Part of a small language model's weights: 10 layers.
Each number is 500 + 50 x the weight over the matrix's rms, rounded and kept within 0 to 999. Layers, rows and columns count from 0. Numbers have three digits each.

# up: layer 7 MLP up, 512x128, rms 0.227, rows 282-381, columns 0-63
# down: layer 7 MLP down (transposed), 512x128, rms 0.228, rows 282-381, columns 0-63
up282:482469514499467495503546472403486380549453515470466597523602586539513531425497516489440517482423496450464471462472550484490548461463467406458530418367472573513537439537541469509450528527528435
down282:466469463575532580444436486469415552561536585586520460490550465461531470468518516520557540539473479471525452425596520474417555497543496508474516543568511472581410491515389502448601540522482509
up283:468514555476549531460533512428500463532501503421435492503522570415460508493544556506531541497434558499584460477512443468438564441566527456489489529511577587464500461572532524483419473456469505
down283:555567531528571527493522425428500504496453554507417483499487507518463489509486571498532487450454554407525548442605509529511479548467538531491409422428512559521463440447505485584441520528542489
up284:483521434522448494439574543501472521500476475572578460494499414429482504469361488560469568545577437467522471525521477490535355508459463466481515494535548461531484445522497563578493572429510485
down284:542587476528466427488501476512453627493504475503503450539484455493502380483422512503573433525522472476489487464573478430332456513468501495478533532514536485575505556512405468584478477452521438
up285:480472510496519594502499488455489488497491503519481456492557482518576468555459453484526575501482487458561517499517536528529600519566493491568545560562497525519517453541529462551498476452539542
down285:541448519441549475504517412426538521452541477547530456420485450479480529470521494407495426478513514452394467540447477440508484476498518477584421436465442499549566438553504426516499473580505532
up286:515510505399517473612518573579450486526502545489507500487504450562468553485513578533567435584585502438467563453605554506492482543503494430474518537498557527523451404390531468480536527532474563
down286:505448530468538543444482478567504576532432496472487466549556532467545404501438589559480493447476489564478406540493443500564491512524461553542476453558518450524581519539460536542532468511459368
up287:500436509542490554430543567464429532431542395565536481571559485527464494498478510553545478499528464524506569508509517566582585430551496583499503454531560488496548479530473490559408377547564455
down287:437446470534490433495421466535484495614506438443518485528468487473572602476472474540435513598505554521555445528463468521537490552464574468415481438522489468493475473433472484473495478434485462
up288:530546458422513491557450533527464517544477550540470490464470437505517592455466464402547420564465382447510528488429436419441501418541500494510487568490503480538536534497533520566636560500486486
down288:428502532428535510492538504495489447513496429462560585503458530542576480391432564440433564495474524525508426504464533565520482454522511493411474512521480515474490557558486467511591504564548513
up289:581468434499549465505516527506513454460488433444536466553412504539461482555542506486581507507532454475555476416435467475493446449510464542544404454525510518457489500546519530500557518551406454
down289:451475494460496569432556458555468409545412511467459435508532499541429438545464420515410489507509446444509569567554632478516501520441473518478482450424477500398558610550504514500474575469489501
up290:491458506441483482537436563474386445471532461511432462479502544578511440548527425461600504496489473531495556397537498527486462513468537473466574543448624444509480586474455504508438544496553419
down290:582545603475530544539417488517639420451499540449492496579467436479557541587517516459456480493497567596592539444425493517421428534436412535436570564453505428497549496570430515473504458581510465
up291:568564496534498473527561419433419490531553559519504508587397469510512511475402506475597584525519422515553441505577506485567450536493497446511475583504551526466528487491535478487502605450585526
down291:557482511510542539555432478445466556520410507457584509559520493546490486434556513406514350468440531504421519503523556460491540506494585531439428439565503544517474509467499531524531525534405495
up292:457453556544465499511478436525579468509470451510557457523504423418560543519604511553494514481506537513556554468473547469479487417554499508523507514581459477472473464444543511579459439513506537
down292:500457545524538512532528571527491550503452563482444497497537505565571422566474509442414490511532542530496546535473554437498557473542496523445449583544449536516482509537412442456549436523497547
up293:480500588524491554522539546509534449543542472551549529528455467521525481512450552591508491547509452474565543467523518513489518542530539529484508536516460546476549490504482449473519493452512490
down293:509476443479466469498481454450469477469498498452439465447569493504511514533478445399508448466564531501466495545444489450530491467413437494500493437507523437552449472491482499504463553563451509
up294:479515464467514505541500470590440552558509526557583541518483446581556472506507539529521480480525443429493508531478469470448418497522471516543518561455527468534483513409515499493461498455473421
down294:472446466457495466477507475530525504465427491400496524453485491514507518483478498452450477470574536562510479464516469566581471401492561484512471444477457500432498387478547439479534554488469601
up295:421578472519473418474459497482526477563428491496440486600568427481508485423508500472494518472392518441399451483552608512433568502491479527502432525400545548442471502495465484614437550505412499
down295:565490536557469534553444422613520500579492450467500503563464450477501567487577513514496450487469507478487510517494509490460518511592560513483516485579506504513502484398481563507549517505513518
up296:413501477493489503477497551513457494454520500455543502506482525524508441550522532497501466479533554514455421530505472546543516465475533473533518531494528525402532557475470490469508516502533493
down296:505486544481493503539459472446515568486564464543501473527497496524482475529466485526529556542410483465499576521505583419426484538556503485485525457469520446514524451563516473474485576513560455
up297:495454538402538545545487614414545486518482548379378480551533533407518468564512463486553543451515578492490444532496453498484525489575355507471561501477537460476520404493529493565541438430489469
down297:425586501506485541456449460485464499517484408571538497516444447570420480475469534496431498550504457528511491460486479568531492505459581539434482502537495524506496535524482472408479499443474436
up298:598454543420486485449442468514464494517511516474542455452609558528466464459442625486532549557442527485574471472512506471557592553508532477569459614525510503462386461438488452529411482464438546
down298:444563449460527424468573414525513594465478526515487568631580514396492387537604476518452484463480477450487396456469408435484471401481496444390538379502515506508485581524634545468434475464442519
up299:514508495592437496578499504480477513453520529511504509518441479475489585548536509474560503544492468510478533495471428514466423447564480515494477579555505360513453442557455475605526506562444554
down299:438460489396459480465497542473503463513490460566509415525521559541547444500458487547411469503478467494586409535475596518538480553394420478362475454489472547530520533552559514447518533497481537
up300:508486415479517560518446514497431561518505522500514431537578559538495511552479420535535521536496506487438505481607421448560572427491474555474534557506613604471489457556482511472460456494454441
down300:531519532552482506555463373524519463505566437481485480441490495534461528449600528464507405530582455414424543646424481498486508553407521503551493505500442567510486501508514503468423577472569542
up301:504602538466445461510497511419475534491464430526505483480519429474484448477446456531479519480501504530516434546564444597520493553493465524491503523456567562489428546518531583574465379403533568
down301:509474588406455455418501510579535509502440512460479460499434483536561521521548452509491487446404491527440547503487477560576481587484553491520483497487589485458572482463537547442526518527528482
up302:530473539442522513460459454553373439390573544465543459542550547580495530444473548485493555552485608564514471480551541597570473503429474490503389584516553492446535507492533503519392472579455387
down302:518502497559464485597497524548517546564471430450510552468563563508536521610486517511482513552521529508556529382509502507489494493461527514329486577441516501511496492472512466491566449527470555
up303:460523457505482569464443529441528506497475462533500512516469523520504470529512559430467490556494441518537651526412420495476515540489507535484473498453564541476489495526524604493475487481484537
down303:546531524537562516534529510403444516417556534524537449506473572541460480492528523453517473448518579501459597559458533444405459503488484513545526457446547480491468446498491478515495552514486515
up304:477561544537530522500495500555516483526424504544371399533565504542488544580494545468450495472459490448530504552550534556537532570495495472541487522487469496508427522485542455543521480467458491
down304:559448547566502470466561544485574393488427510463493535519538514519514415473501551571464500491559476515485535497598474468552477471531546480488469446517534501431562480542496454560528574522569469
up305:451573542435440437444544475510467497533563550544496527461580567493516365511514474533515560421538585493531448489549590449481473498447568463570498563446526568518514521428542455463551510494466550
down305:564480552529549586522461547499497533459517589496514432551478508559435483519467533454459549547523487480553534509397483411480539505539482437434455517444522480595550512487385521493528505526562410
up306:584451421508530406491479582533493513501452497451500480520453511589515548548431494422596510479498462471492503490603511574444564513474521559467435528406555502483613451534467507437504425594412494
down306:513487547488584446493438539637544575457489544509517449587462435482498459556510522500483454506404525553536520552542486548506448536555573553457571438528553529478594468432548529602511420572448508
up307:576480597516478527479478550508481586470507504403436400411466524467494490513570486583591436546510562374488486520514531478507511442534573427595451562469535529499500541483459572517512534531504509
down307:499466490438460471438544516508507483504523601642555537482471512450539433577412427455502469565565500483524488491514519590555423584613468563554473511538536581563493483427507445606486569567459553
up308:532489498471483515528453442523499538501493473455441498522461521477472565552496474551540612481556456540481446517472498471552477483497553519474522502505466512489482467434543479523462610564483414
down308:543511547523507492568586463545477577471521545443487481467564494520418545556554521488530556495528517570469493515535543522504455600505523527486492479495497489509522452419541387551462592599460464
up309:525523417531425487376570445576448511490573428452443416492492554596473501466438453449462521611488433543552625508458641418495448507592495417510516536514450463445484504424455446496448529468532465
down309:511453480553487579516482529431516506459486548504535483518506451473528476502485502505478533417549507449456507549517445494517499408489584506507539561534513474541486538473474491490471462523488493
up310:592584497465505547480523545446537472499534488485535528486483523554493280612513503509503357455523527508448451508507496422532467461400433540529523500522425490464496596531395499604418526500474542
down310:403461383489505462413543433582462523535447493417520578396502523512572545527490455508482583493498557541571453533517530554531509455552495449487556434439532499432517527473491562484520494474515439
up311:520564572480467435541512479425467490539546490501511417414557450474525506537493513519634639489416458509429584546524438459507503525568396412417545561465492424509510605439418492507430515520536509
down311:441534462452522483510535479454602489501480500544510483505432439513454502489579627483415465562587525539483590466599552449454420630509545500504405573513582471457529401535449497447532537483556517
up312:488469465430502516523531585523447487578517433502438366489396509487508557572509478532527572499523594469478491462579603560527407502436458540550495498548564485521569490521517462494455495501470433
down312:532539504574579482571479491434496507566508563524436525459578487488608512495560522508486552542527550464486531499468483582593486575475544482474471471485497501492532457446507568545450534506472507
up313:548512591523550495454495493475484509416466545547573398546442549498385656532454531541578464525475460478474471515483486474421471458359446501490495532491562549468419521430449465533563487447475496
down313:490539464572463450499470542463614434400461488424420468517483553409508584465506548520531553457426485579535509478507420443571443528504472495484467561526559503496502525509559549554499416542445571
up314:517421453575531505443448480445444476515532538473390509503457523568500418446459463437457439507421478398492516567427549471402486478559414506501459565547524515446519516464504433523478594385499605
down314:586537574493519501358517541553440499561535369505434464514378590584496440523416475559425601502474541537492399512418499440457570501452557485472602450460475470487597496500529545608418399524529512
up315:525423537502523555425484488482553473618546397496526444562527493495493504477512484532489426489573517523604483483490472662494444418456482448488501411512553464493560595578481462591545451434539398
down315:501495469541465524499495422531516528513573552439470557517513463570511485519472575552539515508522487471491441561504490491431491478507482469430473411450490436515483481500463469498485565521544552
up316:597531525498453478485532513485436434553506440430518454431528553559481391435524540487519432501468517482447391591494510490533481506540376445449476518592506452497491530458365531496478515547488457
down316:402467456453465579502534501518552475428501509545519487484537505480528538519480453492508490520602489574605557481495509491489512455577463535371518540417538429491496494594478454513553477493522552
up317:515511516530537480516526410601443489487491499423569389395462423525497502478506601512523535515543514523490557430483536548457541503542495590577446554428497566538419586477523500486421510440433593
down317:476558508413495419501535416512507578538509522467406575417513535543505492486472492436503518470430579573493522565520417499575599430495443582543401517450469638497442562457484551564465478487489520
up318:488525495482469587551528488505434468533427445458453541461457519570493449467511563481496469467489461511485489571509517498596472504489557435465542501505547548527496479515496506490502531485431435
down318:555458449572517568492536512467523502533549478475500412424539497479516494479503538451491510605468506474455540397517511525487463534528508537468469500540408527460590469486458424547552568477519510
up319:393472487396475553374480413547495538386516452513562457438464482537454497593500487440512457504418410476461397514463498522384536493360432490436559425476550496521529407479444415392463459471492490
down319:537497503594536496494548604492469438564545448420447569527557506468568483500510555560460530509517509439535533391550481494494504480582544497534501586503452505485522531530511573548587522473513535
up320:562532569472563499574457445589567421439523435619543486524563516549419421537411500592454433478526398521597498460410540467573398437439444555471564569466467484583441489436376470479469522495496468
down320:462535530565517495435546524556605539418580550437532517443598493450554504536526489575528428498536550489545569482490441539587588484488477493347500488512514486480512546461578536454471509479567517
up321:558497503510525444550467512549468480496489471496515405573523489449468541475509554478437443568516513539472555536492470457462484543574480517519594489531527463424561571435377467491506449598530488
down321:483531572510383575480465524503465455545432478444515534473483560501505469486462524466482489432450574590396532451503493446576397551482446444549546556441463576534471502529447490402596535520509446
up322:491409470575480454430532565478400375523576477486554509533568556501452506587448512564610551534438567461466484573589426580480549528435414514413504457455525484475544430493493509617488490560404488
down322:603458549447459515480524462582538459447454531566542550484539498592523482552571504511447456581525493483529456518490556518547454537565527482465517484497489490476501600577518493437508557474493537
up323:487549488474552538420538519469457545537441486416492482498504459464541539527540547482505496538367509469544450461416517397498453494449468572575549516568420535523483573474423514473407589497421469
down323:513461524563457538451439487394503494538504516464591437486536461567534460549522532487547572512563475502422547450493417475561449494514567528580510607421435494454555583477454573544590521523507528
up324:522502442579478518398559509536424454462469483497498476488487606533495463574443512376574544534483391427559536499586559604492522506539540491578435479456518557501372445502461523479452496557521604
down324:561484466481540444443555520603531388482390480474461561460509548527482461427534609582489536627521368537493564555567550603413560479454530458487459425589519479496480493641534512493569525404515455
up325:548500529462506538472465470496556425537471515471489467499449347497525464608473439448411478422520481350588534473505484499515610487416366480493550541514447489538485504484540550485488512453458524
down325:531556486511456506585501556528471474479508479480520404480472618540455469439435505499601505542508510575458589491505464525554497541462520513572513525516521470493554539490518474524470447539486470
up326:572671532550493539481489498594529513441513530426463459495495524345524374470477511497542446574484507417543490635552428487449427536502475492541522520543471474624534598460513500545449470452570471
down326:534491575437479511465509484565537475463432420555566485600439436481522517493568466502617470465553479522454564497479509549494511467404522380576413508529534445440471513475531473495539558469515555
up327:540475456533504531456506504443453452566457412400529496527462453620537525612454418440544565481366470491462577528429443613484523478522569449468498507503470467532462511515522523567499605532567524
down327:550506497385467430618465450495486518563559543602447405553424543533545500498521432437490465607498518527432361648510450462586544436430453453530516487496511535554524520502460464482550468490475540
up328:403443521551521538439531429507399470557578541499463400565512429517519491424524403528560473534500412530548474504458506428532591484590528497541528499517552533455537469529544539389529509527520480
down328:489532557438505396512511513465406518487507558671523561452534533536456502535573568500451485500550537561518480507427455470576582426478527498436491498419555536560562500451511507494515493467514394
up329:525458479508452517545493505494470486575471429540466586616609521474489578450367483430514537506473481434473544524566466488402448566546475642515544552592533418656515615401426404522568598487488625
down329:613409492480466529506452573423400511431576516527465470406602437531503478528513485484527534493585496480561500389535520579461476515600584532559472535595538475499554498499475541562451479485476498
up330:467561435481482521530416437546517458453560549411592578582555532498470425557503489565469488507565449455422554496595441488468493499465517566486523507533509517548560458526483399463446466467420619
down330:483568443563494511581410499458504562459499490470531520506529523439523485422481572563552566509458468428465460463627446520507490530504553518580440526512445499464473510499536516460452577483507408
up331:543475530508470529448499542537442492476563482516530477464523515487506476519520412506507481567532446520478531438564488522511573510487515528445570550497500449454516533443394523529560516530486480
down331:494473443502500574502505434538499442455491408508556533385472441495517465513476676525530556462438416522545545589476572461534433473566527431508440535517502452505462526496560454513405516553405545
up332:513408454537519501543443517456369464539472490443435557518391514505533585481472531502407536465472519472490427571390434531527534505480426509457477532540526595491545443455550512479439446510500518
down332:527433499448411477572475443526525440471532415484480512458467458504440563577479542495505441538485465521518542500453456548539502410531553589465496582512465433469438530502458486511541565447509502
up333:492577424424561561553518482551541516545543495550543534491469509613481644575485527521469556526447462489449480489523442505516516496482530542518491579502543586480521539455486539442531428522439453
down333:540527509467483533396489434579520462483447532451537474566599454529488575532555483495611555544537526532440522498549511500529506547510473485502475509479493462524491442517471538491567564551518491
up334:518465496535535441532590512478498451477515477508423520505426546441494512513497527465390534556567520538423499487378461468517556514492546475544555561385501463518582550535521498508496526563485440
down334:439548564537502475538442504553530524578484411501540480527571472462508468483481463543634508552354546451509451454523533508519489576489498556446542449532525523511468491474491476480506529443548549
up335:552541528521507559479565504511385535545511419454490512566478379513460461543469536503532421476377496499569468379444568462549568534465432479561574394463537523548440409509509494511490453519425526
down335:541601467471547431498555501494426479489482500477499477591509351537446466550440540442551564559430434431486492484482581499520542471561483568588548448550580455546453591499507451558502419464495471
up336:438504540405513509529489522550505479512458446582425519388546447517476519493513467442477491554485544592471463486484540555396434517429559535508512542539514454521555491425548537591533530414491600
down336:545419428522545556525433472501496507523477477509540485604533541479595544437513494504495528475572495417544502550496508496536485554597487456559580517544497487444542424486469504406496404479527443
up337:496554484513515449554526493478474427523395554469562521462496472484534470511519503529496479515480558532422531511498412546522428537465518428512341566516501416482526432499500530503381504550531532
down337:396543526414384569492444510577486524420493400473515511573491469545481491524512500525542520609482470469533481479531563513570464532507490488446557510531510517499422484502479492425422512440550522
up338:547405592508498460454441461594477490577517457472416467478441494540480526470516531521522517486474514524505396412478484530436462551467504465538485463481470472598618466490525500512449508529449590
down338:460482466453515542510491433489591463502518489465466561493557613392608494537447498461532510547512531501493537516572473510530504547512389568513523480505454588483472520447480397423513491520461415
up339:401442409514496526610613434508585464379569558414528481541478638505503565484514390605351445562567619392519703494470569478555424495576661538474507508549518517523577560545499561528505265411476466
down339:420452469523529492630589415466498487553500542454499538474433500531573449391506362472447491521538588433491580416453539462546443539501608419543500546387455574602537632581538583597573486452438566
up340:433381575484484472479554411472487405498498463580487386594501513536462443540561501430467553463497477462437541522543487542521609506490448538487463512414531482497428484493440479421561525520429522
down340:545558471527481541513484494585449498527508494414477500502440461570464508529462500478522493402487466473549498390505461535520473446494583459457456602454518521463525471471544558407456514423529508
up341:472635485491502565425545497502526467541502501434458431443595523455501496465502594582528423477463458442484534493482361530465423561457414488456536488448550511496522525549566515605530494474586460
down341:586421470426422490512482444580532545515519485477507459547495481575511558501471470526519523485458526564600514530510582463550571490457513427401505435550502513464512560518468545454495553490459494
up342:574581521472569534609452513499591541428417432470564458448579477499493584533399502517509558538565421489509489493540517477435493463470485477492514544500485450450466504531517479538494550496535534
down342:452475501547499460550591536560517479514478507516468499444497613577608492424526532561480476480505513591489515427484496623549529411572530541425553528569517527416495530480502501476477417507575479
up343:580403538586394510458510494463485585492457482519534537438407527523444528510550472531432473452556536435555494502500445459472430584534466405528476595537553433529500396381519542390408424435520474
down343:500471469602456484428547554496540528573570452571490423527524458550431358429393346480452528584527536397494466498608529561474409523520557548467379459545435449526466567413465531512501494500531488
up344:479492569507466496500553580446514482574583407559422559428444480542401464558590475398519470511541494437523525550538513442556529542533441446438468489463563479480492566483478521458468472493435427
down344:514500446539510437510530508541563529605579446431492413544546496448427531420417484563540489661486503476483503495430485441389554440377514546411491495467455456460469518606611577534490504549520454
up345:502509574443394543558531531409576518361447542486492466564349494408515509467451553558566542442478513536472514457519529535492472564501426433540457508400562525511404449473417480513540448478562537
down345:445537386500528529449497486568500406598439474465553496498537486508490468524451481528453519436497480478443529560441498524527547431483514491534531500517474602480489512453586489466502456488473507
up346:494450523578385551516487584555543457527577461477450472482511540520432441448473478530505445447424529568504457489498531464522450532542479523535514527536584534495536527451527458578518558460443558
down346:511457530476454537523491461487501555458499552461517459467493504488442445448473408521454513559505510533467525465471511580476625520510594449466563505471493615564497468451478509494478569482455537
up347:492562536508396482501555525515437418410564435612571467583405559585533472433564527523591554498480479470464453509482482371548373489558500523580430494577379459500454530527539505429531540539511623
down347:467473389535436437483566392544607571471556427576604490490325550552430562528564443531447506423465592438543512552515461569386393440455489558557513435641492374557573511558615436515461565474490617
up348:456380489436427588451485562496374518508465568497357477445526572603429434421416490488448421511488426433474534423473464502537525495470528427423565496443530498400604471535559492502426595475524481
down348:565469505556509548468463515573546508478451463518545489570446440485484534491474550467568483380510536559529466471484512506430501555421496463535460509560499422563486529524573513537555482472515600
up349:449459517421543510532474524519495552442512485407421463455521372432502549486479485544490387585494466551476621550494484563435524438417529506426529551452527480475517456460427490423469489467401513
down349:464519554584524464443551548475576486604464499541491512508394658478551505494434517522520551481459495496522442450542477584532501554583528480488493438459475485454521521459550456520499464533518567
up350:477554518510494541420510570555539453526516511590495449467466545535486475467460553485505448523584511548479550499502562519559577564520556468538343454478560587510490554438488473570493397479513437
down350:459457483581486500550437499472579507506507538532443445560571519421428604496456496544551433454477505422432525529508549489490516483538454486564602469557580461505509502537548477483532532546482479
up351:463495491545472502502421495429441546489541564528522475480496466425553567472467559503546522492558509593439546482454451516503438467543475494583489453490577547401456453437432437467505498434368567
down351:467454443483512483482481464503476445540471522469515435404466479558608550460473580517487523557495538557477467421496588575488449458525429514428482526523485458534433614509481433459550489425505459
up352:474526485480533432515489554565487547492494501451521472553497529515508529503467426549553528543448500486481510436529521474550489517499468477544540585530557520500438516474490541499562470517479425
down352:557488521538560541443557495412447549452561483515438507566469540515517506505526490480496532492507513510511466560444509456492602493492522539507466443449521478478539478542527474504458495507552509
up353:445497528547513515474583493502489384559419488466530520423528451547518496487577417457509508503484545414491474491547489470636546466505520486525554475552484553480497516426411524449527546597445511
down353:433450581504519544487494472554510580378502447529524552570478454496498533569559547503523444499474522576451453502480490505484521464485514491586474531401507548454552545493543565497440453390614515
up354:487539491543497541414415523438473429462488469481462441533567519521443437471483488500564453554556515517498520490475475522499612466450535517488539510504561609493585463521419421491473485504555518
down354:410474485480439560488509480513553503514542503454475468413589509488541512473607539530464495525479526530413497491473520458466447449473544590515596465486505462446411510583616437458437498574405574
up355:439493519546539476589431512422487454560441526475413463465488410513548550530439487502475553545423465425545536504484427475419507474541453478470502442464432434464488451451429580501383463481417481
down355:571547493495496554451543526396513419473519499555537525528440514547476379483549409472527493527515528576493398412518506541564503513554546555507521533525525492575475508522537488560530492480554438
up356:470419471423486499439468557463516540482548480532597507591505411473435531466551473548572493481466497443442469474544562490591525539503546470474545431491497628453489520413462444456586456505453489
down356:564484514560463413506575459503469589496536537555543557496494523538433543424525517547427539528483456509493440430516552551481476530512526512485481457506558503434520457474506508601537469469405562
up357:574560488508430498486534449438486429447504512533529551387545446473483503567571543619468420472551487469477545471555457479513535490489462483457523448508473469504527513421523509582445422468435441
down357:476622477467575597463516502473467515503544486424527435533539492435514515468420537515604512461424526576566546411553547498547535505569441555398439439505512514609515464557416508454447500516487414
up358:470467528488506576521427485553488598526456457516407475545450453456405602532416563514456398491427477467481531498433443520549456517494536455492525455537515536481474453538565533484571563516453461
down358:468584496594432536428558518553567534532574535465585479520463482590495392490480444429513411486546455419429431529532406579410477493416433449460462493493449570523467480578548523445449458504524526
up359:488481455471499560528584579487518482523472468492607542530537484516525456518589407555519580412466439469441486590583481469512475462494516429439545483493424521671404554446486519410475506459532564
down359:503487487402566392482578530587570455546465494465529540536496467497529533515583550528513429506492545462595463503391449447550481534597439499479546582555427522487491514514455509375514436523547525
up360:458465477453467473482469498478549488563486483466515480477532538515547517509450484517463499490477503440491530541568525505557513501471494528568579484498539520586561473516499508468547538524489480
down360:551528460501547542508531441476470524523499519504499512497490470501459489522485462532482543467608591552411479469461493495454553477498530505506506499531457524479547506454510473612546515575474572
up361:532519505502526569550472494533565492453523553518580391448543475565532476542540558481584493497525569587581451492519481517462466407433480426512487657496500398599507514523577503557493491444592531
down361:461520478506483467550564541529519604545437457481476465432481589518494482517435439463444493480571498422523538437455519486459445423474498492430490524460484569411531546459480420434557553458456494
up362:428495487485547490551548475442452361482526558462532560545578429484516464572488497464448523387567516514432447528477477517490444456499448477473496570426455444544472552507540493478579575460501507
down362:479507530530490585495552439540497586465409430396530465544426550485518574630578409531584426456376625516479372537466485414582435510524543439577552449520492475465527501599465489549499511519439574
up363:511551590538558510462535581517558558516595529502502525469545547549519557428567496526465516463529525436461384466491485527473455554471439432501528523444537547546497543458531446472486439467474416
down363:508515593479427580525416460545502434510533482471459476534446565482431445603456573522507425534588460504491607477413455505458571452585487486503479475534506576452544508502489573610448504491524444
up364:542424454461576488586542516538385583501508571471410463581528443481516466529503473485552507399432463484521508446480519463413496443489448477549496513485471497541584522546455585444401588478552497
down364:518458483422452527515538467517500489524493414506500572442478481455569584566441504423517460500581447506579481576505513458506533469476541565469436559470474434563415611540472506400540515465512450
up365:408510538468511462496480621497423435510508547557480398500473491594531466483489602517564537551567528418527504547467532533522531476511526482549473500548520593459492470469456576485527539513475516
down365:574597556501606497516555471568541476579571520448411548597495546496590421499489557493468506437464422544524556548504469536569541508460471501528511495454505534499494415542487562478504554519463502
up366:482501481490524450453457465490433429488472499403568483544559436476388447545463502603498472490495548484540487473467517460539421403517445547421407457539490548470473513485532538552561504453595510
down366:526554571449455442546475464641489484487508369499540440468507535650448480557554501427492423493591474510519514448543428478497488477580552438472396528499578445469615528506505474391459528566390533
up367:491463531561616541480514502457537521400479532564513430499538529460458439450530456560454549525502600506423440501528422543474502483456523456439491544485513510458569499524457549534564395484460449
down367:469473446469443428453468524547476442553504468410505519500527477508518564503485518564472515485536524464523475456437567505525519492518470522504526475528452551452463524450533464474445571476536508
up368:538548461481479519448432609524479491484577585493530460442495436520385470456525536493570549517507516560494583544487549575437505507594451550452410469604564541611508526450487549500530464459534496
down368:683591612504487540494557474460460402459563488458481451476498530553456544392539441545466483520544544441481472562503494484416513425418476536433471581496362555547562517513471499531483507541428490
up369:401547528534438533519449535526486468477491489569430513531470510449393480447470574497471382408384446609537453474498534408409500569449525474491501471479481472443517550416426460587554494486508524
down369:574496504527528535506506467533410483522544558478456464477442514452568561468514563531466530528481465501516513378496494495519502549476503519522479479477511491454502463456515461472419536494498534
up370:503501482570491431468559371466423500548510458537521524549425421538513514434559483545538635460439474477517465531493602591433478519554514512620510513526567434504451522491494488489553544522556380
down370:540484453538477516563507503538533382539432465446482518463485581544501516547478421508394470458567536488487537516507469573551578496474614622531487511434491423499538532539497523491507332623534472
up371:563445435603602452528496530514467519513496401489496519533474456526538469466484509517440514469501517513549521547499443519488498490544473469501534499540498536532475516463498594501445519475535481
down371:472528515498490540474539468525502532552483524535511467582539489477510505453488501490575575501482537491481567473522499500486417531335600513543467499518539513507507488537521436556476535540450541
up372:474444593465619510421511464479594536592458562498507493444463505438437465484462492455465489503499450461525549500551534514587529507510432490496409518390418430449433496449378587506524503523442442
down372:511392488492454479515532525567559524525574416424579451475515516484549482525537575505410545484515486563528501564517467520464446421508498486447517455568520505520493563530539394496513464526527597
up373:512531498486459556495489508450585467483474435515540445469549559481549470509509508518520466517524449526526563508549472605597594471581570552498398482508617456553492474532479487450429549544444531
down373:456590536506556459562477554523523522515491552443533634550518509434533538554574475501517496492554510515540448505434518504511527438532431458467607558521490538489517438495511483478499429494490505
up374:502510565476561419506483518479535477516521519531427415593523511506517388512513533511509468486501501529509487489483454446567530459547496479543511543503475459582496542569445438511504499512491498
down374:464454551504445480451521444624479457485611501546538626524435455531382579514498448430499462445573517542414549538426487489487495562455489442479488448493522525418491494413531425447502519473487552
up375:499520503498463512441554543516542504551458537410469497439569509430405435516446453568501508433494478410500542512489465460474579520543499486481446548561510519553513422478430523522492448529540465
down375:508521493512476471513502509561490530526497474543443487534533481521470515478540454534411378457524571415462429436504460514467488491484429476416523424517443516435487526466523512513493453535525493
up376:534444498508477514500516521538465547530583518512476408561527473471503446485464398483472423445398436373445508508641567455509437505591546468446543513571489404495634468514505509487441500511415524
down376:422507508607570511494524458552615512508416529438517486577515552457439544503569526508441466512577589432542428514532480600470426498522474535508559522515465499504559489579564473495537475438527504
up377:484464430561431577497467495528564480481490467470499522476618486466472405536534594442489487442503384401513519468494501430562444559591468487418527562532499558460560480454550496480377475415433498
down377:548447524477514483500421541645555491512490518476522499545504578474515549532578501481472498509583447535468542390486565492543512556487560492254498544529581483616488508581520463462523482434473516
up378:467525549508545411545476468489495582493503542521517431500487536468457538470479463538496463495426387549535568486476415492492495387558538527520563442446580513499474577491455586481526475404464461
down378:465473448482456501426531459513531600459535391501504585517483472496547498524529578499562603433478437401514481489458434617615596429506453473490480412481494542482483467519525458444472442453491513
up379:499462482465570512557508493503427438468412456476452381450502430506473518478521443445611547546571497513489477493513585559539634499587572444502417529494509487531534539451429513553441534550439432
down379:511549440517575484608548442443438443530531478477470550501533551455426368515487529501538531545500502344581497568520506445537434530530501584634495482589488431460529604461474448528554457501516463
up380:399460536478564619537404432412447521485504391569515489468609437499524493512536462521463457540563521514557523462484506525531477447541599492591509527541531444478508539509493475512549423525503487
down380:460482514512566544555590443489500528450518500475412539460476525525583505579446447444495464545546477456607483569603363560547544483522550488424585422520620440535508553475447459542500425529489533
up381:477449427440528438490482476453505602533486479471525501442508576537504468474460462420464541496434528512524496570454430413478559480447474429443620495528494539538556516463566493436447514459471466
down381:498440456526546538484522526471501450484563486469434496502511470455524516567544486494577501521559511445489530473529531505441463517557492491519455456554488491514447541523480508470532513564466487